{
  "n_layer": 12,
  "parallel_block": false,
  "optimizer": "cautious_adamw",
  "warmup_steps": 366,
  "train_tokens": 615600000,
  "steps": 4697
}
Each number is 128 + 24 x the weight over the matrix's rms, rounded and kept within 0 to 255. Layers, rows and columns count from 0. Numbers have three digits each.

# up: layer 8 MLP up, 1152x576, rms 0.0236, rows 48-75, columns 288-359
# down: layer 8 MLP down (transposed), 1152x576, rms 0.0197, rows 48-75, columns 288-359
# gate: layer 8 MLP gate, 1152x576, rms 0.024, rows 49-76, columns 288-359
up48:168112171139133129091137099146084144158095150131129138085120145150117145117103172115089142116102122143154121111092107083146142136116120133134116100117108095104146116096152132123080097164101161164131156146117129130143
down48:139104179159147092152132133129065136151155116153155126106091095133107134136113125161131142125132124126138153141125094131142156159137080149139130117144123105129150135127174177140101111135126142125160137142132114107103
gate49:164193105141104097139180129122142139143130168116122127101135132136158109104121130137126154096087157153136171088111119130116149093085163142133113123110142153124126143158101169113147151105079134094140130133141156174098
up49:113145136104112143136130121119103158116182154166084101118073114135125161138166114105143137151079077170120155136113188129143134147102114107110120135135135135133151170123143086095079099136133112153135133108122145075116
down49:146141112117090131146120142096110071088105150112152169123118177122124146126087155145123129145146138209108155112123135144184112120147109130092150120103094109141148136140113113156131159152123120144132121157123154089131
gate50:170135161121120047094062119118120109103097074146099155135088127162107111153147106142100153110125122096148103075141114135181103178129156124158145125085133168140153104145065136154138126087164098119116174159115149124104
up50:110167120168123165144152116156105095122133120114163141153142091176130118132127174129158099098145124095105116118152098108149133167139128114129132169102135129123134146094166126131135125119105160154103149159120127143113
down50:125111127104128105120086141146126131103107113106105133123116098123126089129145141129106143135149151105111126110131152142105080171101145108176122085113121184123087112132126098133156110097119138130134188150115174164144
gate51:123134129123142113152140161140087118096100199112186141114153111107109120143147137149138117153132140098155127118144117101143154134099130120098133171104119157114096124125082141107179139153115140143108130113120134087180
up51:147151152141111124134127134102132111175158124131094104166136129137118114109109126128118144135136056146117115118130129142146113137082175126106133104181094141137126161113113099134109132112085094156112149169104113150136
down51:141153141123121142103065107116139095121098138145085149147118133169108116164125089124136103132107124136123121113151121129163118132128129124100154153154104130118137134145138149121138151129145125174132141129130125158132
gate52:169100112140121081104107127128118144139140127138142166125114141133155124120101126139148139130183108131107137103103123138105112132138111142174137129112128139146144091109132105140146147116145086129108136112077161114157
up52:098137113135106132137107095158152130136127123165109154112143087115124161132118147108116151130148096152123137094188156170137124104153087124142151152134132135119166102160150121134098100160129133148144133116127133105165
down52:131146150092157107126165098157117157094169094183144144121159107130119139154112084128119175118144137103149115139117147117169139083126120133084125161172154126150118125129119109135153130131127140124153145154134075103131
gate53:131130142123134134151155118114137108121097126090116126147152121120106139124147124115116154119141120109155167068125146122081148118151135115152121145159099125107142108111104095126137119121122134143180120130077181139102
up53:169113126141119145187113124112097135130148094153131162125152120150136127105133076103145113145176120138115141148131070137114147109108120168126142142072133110139136099130116120115131129152138120131142143170137136172148
down53:085096147169122149113134141145153102169166097113146112135106082136147133152114092134128136169083113127144112112113084162144135165157157136130118147120107159107116130140162102124104117114074140126132134149132117097115
gate54:144142103150088128110157153078035119120150136137138117104075151124096138120146130154132117126129128117137112144164144159149086156119157095097147121145119148156124127105133115131101116132118117167149114099166143179135
up54:171145107126134090144106135118127068152112121153163170121121144124138125138123078158120106120119109084157117099132136175141123091110138169139130147155119129130149126119144145130152113094109139134140112131121101116117
down54:129105083166111122125152100137119140140138113086154124144148131121083135101114118125166130077116109093115117102166151130128103099145116124087112111122168162174137143139131109177141159106121142104102125120122123103145
gate55:097160092125127147113141128145096117144103126122123151151120129131153082108106114136139127183142111153103174137151111116113117185101122123141122135111175143089106125104109126133095166146146114110120106126118106115091
up55:094133168140147139101122078097157120131160110145141143169133121126145155086144157095155166093117150085198133092102124184169140131156111118123174140133144084086118136106143142121151111101132163112136144141152115129126
down55:093136152100113100080131124146111121149127141083122140111109099098110106173113103179159135150134117155122189121131153126140080143127162129153160131111180149160083150117113138133098136149138175156122116121125132099160
gate56:110121124116066059131121156116093130127113149152152147132098124131129156111103144098141124138117122159174128133167093107129164149150161155134133156151132088161108149153111161102143138113151142071086138170123146099144
up56:176114152095135132116128161124124156157146110179124143134106093164134069142150108138114113104177124156086134070163148132104138042133160168110159133134168133137147065095146137149125114132118124103121109141113177124108
down56:114093101108115134084139108125156095169112101152130122132153121125143128149178105159139108101126113131117126132148110106113102141106123078130132098105164097129155121100114114127104155110134111159127166156132122111066
gate57:171105144101132132108139143080155130134124166133100081137079137119106151108122104152115125110129108108098167131116157132105119132124083127136092156122091124148101141135147129134103158166102138103131150129157140146140
up57:133123129072166148125106115077111185128146140129096114137086154130117128135160114152172120145182142116138090096168134114115143125108125144147160137122089155139146145151140086133085097117083127131136085098152131166137
down57:148130176145135138132117110124105154138106156140143177150109167133122105146177111163117155142142116111139144129102161151144139104150141136133133118087140115090186141137128117144159108116132167137128118083090123102132
gate58:081197116111151155138145073146108080103173143137127075136145143144111154144147139122131143138139140084134115101090133098112103137133171134130126099134128160130154147138114163129128155119109129118099102131117146138114
up58:135112161146116143100088122108120113115108163109138142151095103116139126119118150175180090117118115133083132150135097156138106163165127146108158145198160129202151124138103119140131134148190141160150160130151142159089
down58:134132126128129165094161143156162125116129118107101110151146126162136140146077084111127162138090148124173147147142093122153107141114113120110139133145155135120132147148206145124143128100141136155171100129157134110132
gate59:083103124094124132127133165110132123122147118133115130141204112099088138132157098110116148121129108088097134165137138146127138124158111097149122177141138128116117078134140103128155157133171132142110134151139139095148
up59:115172176122155107143108132127133197146127103160135142153105162131128117159156148148112098115141122154146096115116129106137133102089129120139122113115172083148104109156127098146125123130135130143110154104111149135125
down59:130137109133136145152140140111128050131111086151140114122131101119075116112122119093158123103141109118137140109064095103117181156086108116124160167132148096125158143136153153136115152118134149140147085126160094143136
gate60:132140120116204132156100104098122156140119090109106110136139102132122159090129142131120118130144160108164111189117097105158123126121156164159120155124177178081121171112134115084149146166093118132115156140126149168147
up60:136184138117090144116086120103134125136154144136148110147144149098160113189090131104127113125114164141145168119129154086127100181104106153130126135166100131148136127168114090158121153149125122096129076120129108123100
down60:138130155132116104122190110087150146121127167167160145175101091128141092118094103098113123175171127150151145102086136088124159130170155081110151095131144128120109105148143150111168096095148095069092112127148157095123
gate61:167151120123107138123080158112129136127096138127174122101155148128127180130110129127071085135125082158117136127121134103141094089141093140103160175130108115092168106088090149149115164096086087132069127125129117086132
up61:091143152143134105113109167096120115103131157112138119143096140126117103096140071148114129137110142069125056082177155136122197151158109108125118115132095140120132146181123143117141129154163116096097107095133124142103
down61:079144098137114070150144119164153163151170176144140097120113170149118105107106076139110182136102124166076117115165134131134130055111136149111107107163104128068166131103133165142131141115123098135095104157120069083098
gate62:100112134122132138141134125093124103093106117138103098164159113109076138111162126155148101154149136146162140131170115123113108110114109117117151152116111126163163108144126129129140122167161123101164138160099114103129
up62:132047146150122093140089129124139191106134134138152116110135120128121084153086120101117114138121136142174120136097102152136151120148102136188105101105141151125139141137129107095106141130142103153137092078129134154113
down62:105179149106177106111103137078111134136120156120160140126130140142132108138087120108141127120086088145154111160169176143132132131139127124120109132118160139122126129082135164121130147116104151100145097121111162151101
gate63:141154147137127104119138117152097109116098156148101151110131132143136155138144103129123127144117125189147133139092142167167133165104097079123147122113173139074114146087169139105106130114030155139121185139108135108132
up63:141144143136146140181122146092162189104135131133164124159156155147112125123135164097126112089067127113128120120126147106125086115123134145129159141146128107140128146156135115143138096103123142110105124116112118140136
down63:125122099098121127066115103115137114147128195163131121091133117150148124123115137174109110113096141108139099152142123098105128157071122139136089121104109109116107108160148108076100154167107126149110131147144110153123
gate64:124152130157125154119118177116133144094082152143141128059091099124154083112125138112144096146130134112108171133131154091120119105144141097072137172095117063176153126100151187136151111118129131119130130092149118117123
up64:146148109140119124088106139121137114111114148130168151160183116147165160145166166131108130117112151121095114088117139113096163130162130101150143108111136130156147121165113141132088163136136123100149105126114119142146
down64:161137098149161102133114105145117152112102070152096145123131101092145103161114086134120132132159080110127119152133104128129111119112162101115144080097063165140144097083142127134133146168124136150119137115122142127117
gate65:146118155153119096117153126148108104144158094081147102131132117146081130127090145171139143135124119065114078126127147158099107134146122130103114081161165142138099147147118154110162144098137117121145129141126153178136
up65:110106134150117131140115122140121118106132105134113151128179140067092134126154121179123118129121088134123120132120162128108163132124139121116121135141114119108153096130179130133101207116160102175142096148097139168126
down65:093174109152138116152133133136131107118130082163132080121137089111197131140116128188104151081154072144128135142134128183124141151142142161091128086123123100096132171110139144149129115119109117121130111162129138144173
gate66:058129177113160127118116094114161117125110145090172160147133073131102072141121139125084081150165110129151083136099111089109120163152157122149118163120134100112126169084151148138113158144109147134089189108137113095090
up66:107114140118110107130105122133130111109087151134106107114110154135133127147097127137146109091131122120113131120090148133105104143160147115114153145136152145111112137139152114097115138038120140166150114126091151189169
down66:173070124103102168109083137140125125147095105110096119121098181139143140116152155146120156082125135148126138097113143159115123126109132153140127085124138091128087145097147099140116139131109164100125106128107105125186
gate67:159105157110143124136125096134099116166107091140126173113174154120145141114115185142137129137127127106157141134110142134127126144069115149130120133156114125079096138125127138104130133126093135071129067140086129101143
up67:136146146095104077127128148136119099148151160092180078143125160161109155154159105124115154146093164189131115194118105137097118139121119127143133139080132105130128141153098163121141136146145137104156154146112124139106
down67:103139135132113128157123109110155156100123164127157126099141130111164102145148138100155105140100102142119132170113137145119110136081122111116146131112133144167138144133134176112186144153112113118118126126156129160102
gate68:128121114145161117189120122123143109131126107146138131106131112105147148113148094151092162155136156137094170109171137100159091099125155086169145148136165173109110126151138173109129120104132112132121157112118102113111
up68:139160119118114152162119141153120130137136175103139146126136151121138108110121117119128164159155145126138114091112160123073124119142148096115095140110164147153142120065135148142122148194138094096091118099124137130119
down68:129154155137133166123134149120129116118099151164119103129101107129151147142113105143157106088133122127104143110152136104106099140129111186109128124132115149134185160164151116130172120105164149120124134149142133098126
gate69:139104096115137122151180121123105091123155103099116175165143121113102112096148169111152127168167112127148126118159118157140093129106141106138128128122077127145121135094174125080140116105188123125141141142143133125121
up69:138111210118166131112113116083120101118128147135112167150150127146110130140127122141087195080136108153072130164123158134162116097154104101111073151134153109089145148126112119118105106132138144145180180131064070113124
down69:085142137116125156148129111082120138100150078106151117119160131128135148103073136143121131134104116108132111148109114106117108115145158150097165132196142127129180101130135121160140145112138124071124163137116111139138
gate70:126111177136089127112146124114121129160150143115120177143112146119124093088169135149140132124183127135125166132158139147138145088065115129138121142165146095083101144115168097111160186133113102148141164167111124153162
up70:139116129140154146146135168159154142113140146090151120185109110126141087120151177120126122148032141130146123141044133085172130184139131140102103131141144119108093104145145112113130179100133133121143104131126154125124
down70:120114119158116139140148129121142170134122113085111117175144107138119146092123137132149190138173146120118115130114102102088134157119117068162128144105136153135146187123153140151113135110167117139102104128134094096108
gate71:146126144124135118171159136112125145123121136143125100133129109111140126130107165075114095156143124130112110142100133170150111082142117105105132079167133149122151164109131126103124120089138116106147141110130119073133
up71:102140085093118083197160097079121086081135122142081118167168130146159172157127138096133126145148130129140153139081091133157111169134108121126139089119126131142151125110077164163137143121151143123158100113135145099142
down71:101126121144131102142105135123129125118126119119160143143149149127129115099130106142061129107105144140152114111137110093098117132087093113134172158145070122103130114108102127138133144144120139122133098140074147127110
gate72:119123104139118130107129144148114120142128110181171125120158131143160095152110111169132082121068133114085103117137084127125131151104139122102171120126081139100103165140090101112115143142117166103127159132088102141174
up72:111148133143164117101130118096098145131192121109129136133108139128125168090119111109136168130130095134159147106151142097157121098132174125120112151112146107106149153110126113090135119129132133170133135112146109099142
down72:095081163113137178088111127126142148124158138119138135121189166141137158106115090141137144152133138155121176121119164124123108113147128107117141120134139138124129136120106116079120069130114133167147117118119112128168
gate73:157106153097151123130144121178127140094089139148128143128149133146141123171116141110140112127126122129116123121134146159137148147135189151132112086147097117105129172167154077140128145115135148101138115118125152150160
up73:149169106142126101158135137143134146091144104142124132101116118138132094125091147142129139149134143140139150102139091108106149119083115133137127154123130130141142174142139138110150142122156073137134141059121137160169
down73:135098109107116135146160138109094134114113158156112123141136139141127142117129113100140143133163173153073153087119127102154135116114131150127120131151095129126137137132120152119095143133151109134160159146103130102195
gate74:139138170086108138102154143092141131106142158109137131163113138128131159089150111177140117127113136149160199118144124116124115178091129151072122147133106099119108168148132139167145156131136131116107127151085177124155
up74:172094119112155124146141149137108122138133134114144123131132128112098098097138113091124153079148096090124139135081115137149094145148115145166203136088156113117150122147104136109163110141099128152148147152088090094123
down74:136103082076138131097102137121124140141154118138086118147102100178127192082149133091142160087190086134189178136059123134097125169065114168117118136100104132111127116142127136126118163120149120090090134157121138116154
gate75:134107118103171149111070110160165094130130130149106133134109133134127141167116137130161128126121130151113135113155098141148148118142151097125094129118109111076144141164077163140081106134092126131108141112098165097103
up75:152131112147147172125158123136160131130102144145137123117131144082144109145094100139168118124116131118133130140127115113092099146119092109139151111122128110100151164202105131175117116197141108125080159139103094117147
down75:082125133137145117185117131168124142139121089113123121154138128110154177111116094091143130114098124113101115136159136141082105141134125100108139106074124125135156100173126117148133160080129121115170109132139119130156
gate76:092125102128110110081123170133171104159157147128126105155139094150148150104136111189170118139159123166152110123124073144094126136112115114129134164118124070104125103101118183136124086135104127075119141120124151143177